config = dict(
    intermediate_size=192,
    hidden_act='swiglu',
    attn_scale=0.177,
    parallel_block=False,
    beta1=0.9,
    batch_tokens=16384,
)
Each number is 128 + 24 x the weight over its row's rms, rounded and kept within 0 to 255. Layers, rows and columns count from 0. The size above them is the row's rms in percent of the matrix's.

# layer 4 attention output (transposed), 128x96, rms 0.164, rows 116-122, columns 0-95
size [103 121 108 103 106 107 114]
[[130 129 120 150 115 106 129 127  97 118  95 174  72 100 156 149 166  92  86 125 138  69 116 155 104  85 103 128 119 140 155 125 143 151  96 128 147 120 129 131 145  95  87 118  98 145 103 123 167 166 114 133 109 125 117 138 127  88 128 118 109 109 138 158 108 154 144 116 132 122 136 107  86 121 116  94 137 148  94 113 168 142 113 114 113  81  98 123 101  90 125  99 112 109  91 121]
 [ 98 132 115 147 105 152  92 121 124 146 129 145  95 100 123 155 108 204  96 155 118 166 120  98 116 112 170 139 145 125 157 117 105 170 145 182 113 109 116 135 125 118 112 131 106  86 133 119 135 134 118 177 114 140 156 129 156 137  91 121 139 106 143 126 153  98 144 142  99 144 104 102 110 156 168 126  92 162  92 136 119 116 113 170 135 122 140  84 138 132 152 101  96 126 123 103]
 [147 111 133 144 162 158 122 107  87 157 153 142  99 124 168 169 115 119 140 149 140 138 140 146 120 152 154 138 116 100 130 126 162 134 108  95  85  81  92  89 115 142 141 109 156 150 159 139 138 129 170 155 104  92 123 121  80 114 123 146 133 120 142 140 156  99 102  97 135  89 162 120 147 125 123 143 107 133 140 177 182  93 101 123 123 124  87 104 116 119 105 145 106 117 137 163]
 [120  88 177 174 178 109 140 157  78 155 140  95 117 124  68 106 119 151 137 128 131 122 143 103 150 118 110 156  91 114 119 129 104  85 128 146 154 128 120 161 144 166 131  90 109 146 157 135 125 149 117 137 102 115 151 164 148 116 114 138 155 103 107 136 174 106 113 108 149 127 126 116 148 158 147 121 155 137 117 110 125 176 125 129 133 170  79 146 146 122 143 127 133  97 160 140]
 [139 112 152 123 112 146 107 108 125 128 155  94 118 140 141 164  71 133 151 160 112 141 144 113 110  89 141 124 116 135 101  86 153 111  79 120 131 138 122 130 127 112 140 157 143  69 133 134 155 142 112 136 105 131 133 157 158 118 138 175 119  95 190 131  85 111 115 116 101 177 118 110 130 142  92  87 152 116 114 107 157  97 111 102 151 144 151 126 150 131  79 134 150  99 142 140]
 [ 63 114 139 125 133 129 144 102 162 147 119 133  94 162 128 137 106  90 115 121  86 131 159 148  92 117 106 124 105 113 120 157 156 126 132 115 144 138 108 113 110 100  94 108 153 144 172 124 104 150 114 116 114 103 166 139 121 111  89 134 119 146 123 166  73  69 116 168 112 137 170  94 161 140 135 154 101 132 120 167 146 119 138 140 133 170  92 142 122 154 142 140 105 115 137 109]
 [149 137 157 107 153 126 109 139 154 148 107 130  86 124  96 133  95 129 118 143 153  94 126 120 115 142 143 136 158 114 126 165 128  85 151 100 123  80 111  84 152 126  93 130 148 146 121 105 167 117 141 132 116 125 197 138 120 143 134 134 122 107 133 147 109 100  91 106 115 134  96 136 113 146  95 149 175 146 130 119 140 162 159 103 129  85 181  79 147 122 106 163 130 162 145 148]]
# layer 4 attention value, 128x96, rms 0.0531, rows 117-123, columns 0-95
size [108 113 106 100 107 114 106]
[[155  99 129  91 207 116 131 137 145 153 146 128 157 103 106 167 161 105 117  90 140 154  98 146 107 151  92 118 122  98 135 101 143 137 161 136  87 170 102 130 162 136 136 157 145 146 131 112 140 111 120 129 153 145 166 143 115 110 104 130 134 166 144 137 109 164 123 124 112 133 119 159 120 118  92 146 137 143 150 125 147 122 141 139 123 157 187  90 101 110  89 125  98 163 145 136]
 [ 94 118  75 115 135 131 117 132 105  95 137 163 117 105 122 159 103 135 132 110 123 137 147 115 113 127 138 130 129 135 170 112 122  99 134  99 165 121 168 146 133 106 115 129 159 122 100  85 104 104  90 163 162 162 156 118 132 127 134 123 146 145  88 115 107 149 121 130 113 176  82 110  93 142 130 104 168 115 171 167 114 141  96 107 170 115 117  91 127 115 150 108 116  94 177 113]
 [183 132  71 150  94 132 108 136 161 150 106  97 124 148 140 164 115 132 136 198  99 124 134 146 131 122 109  87  76 108 158 126 127 110 161 104 123 165 141 167 166 130 133 114 180 118 133 130 141 122 158 103 124 166 132 108 111 146  84 127  90  81 121 130 113 136 112 133 137 119 111 124 140 100 157 143 142 135 154 120 144 142 132 111  94 139 165 151 150 147 138 122 137 124 152 101]
 [134 168 123 143 136 111 158 179 137 143 139 127 111 109  92 114 132 120 117 105 158 145 123 152 164 109 154 139 121 161 113 108 179 117 113 110 122 157 117 168 133  59 173 148 109 111 109 122  59 132 104 125 173 123 156 125  89 138 107  99  88 142 135 120 113 150 115 113 132 143 128 128 135 163 148 130 107 105 143 165 109 143 121 100 121 169 125 156 120 104 180 125 124 139 121 145]
 [122 110  95 145 126 107 135 102 108 148 156 113 143 101 149  94 145 132 171  95 140 140  93 132 159 117 134 133 102 133 158 124 104 128 173 126 171 128 137 160 106 139 130  93 124 131 130 118 143  63  97 101 162 172 129  90  95 145 126 145 157  99 137 112 152 149  83 121 131 137 133 151 125 152 115 123  83 137 106 105 133 129 151 117 121  92 141 113 189  91 102  95 170 119 122 137]
 [147 122 119 119 156 173 124  98 105 106 110  83 129 154 124  87  98 103 109 117 108 165 119 129 133 161 112 179 135 133 154 118 131 114  95 154 100  90 166 173 157 114 134 114 163 127 145 121 149 121 100 116 163 125 122 120 130  96 108 122 159 141 107 120 134 151 178 120 144 119 124 137 148 117 152 115 114 118 153  88 114  70  88 152 139 142 132 148 106  71  92 115 124 124 157 117]
 [ 97 142 104 144 122 105 147 105 125 118 154 159  81 113 166 126 144 106 164 139 148 123 150 161 133 140 157 140 128 135 108 129 147 123 143 148 126  86 204 139 106 128 142 125 113  75  99 134 135  92 136 121 125 118 173  99 132  91  91 148 123  91 155 149 110  59 151 141 108 106 107 162  98 103  98 143 109 113 127 117 102 108 140 131 144 130 122 111 104 135 135 111 103  92 142 151]]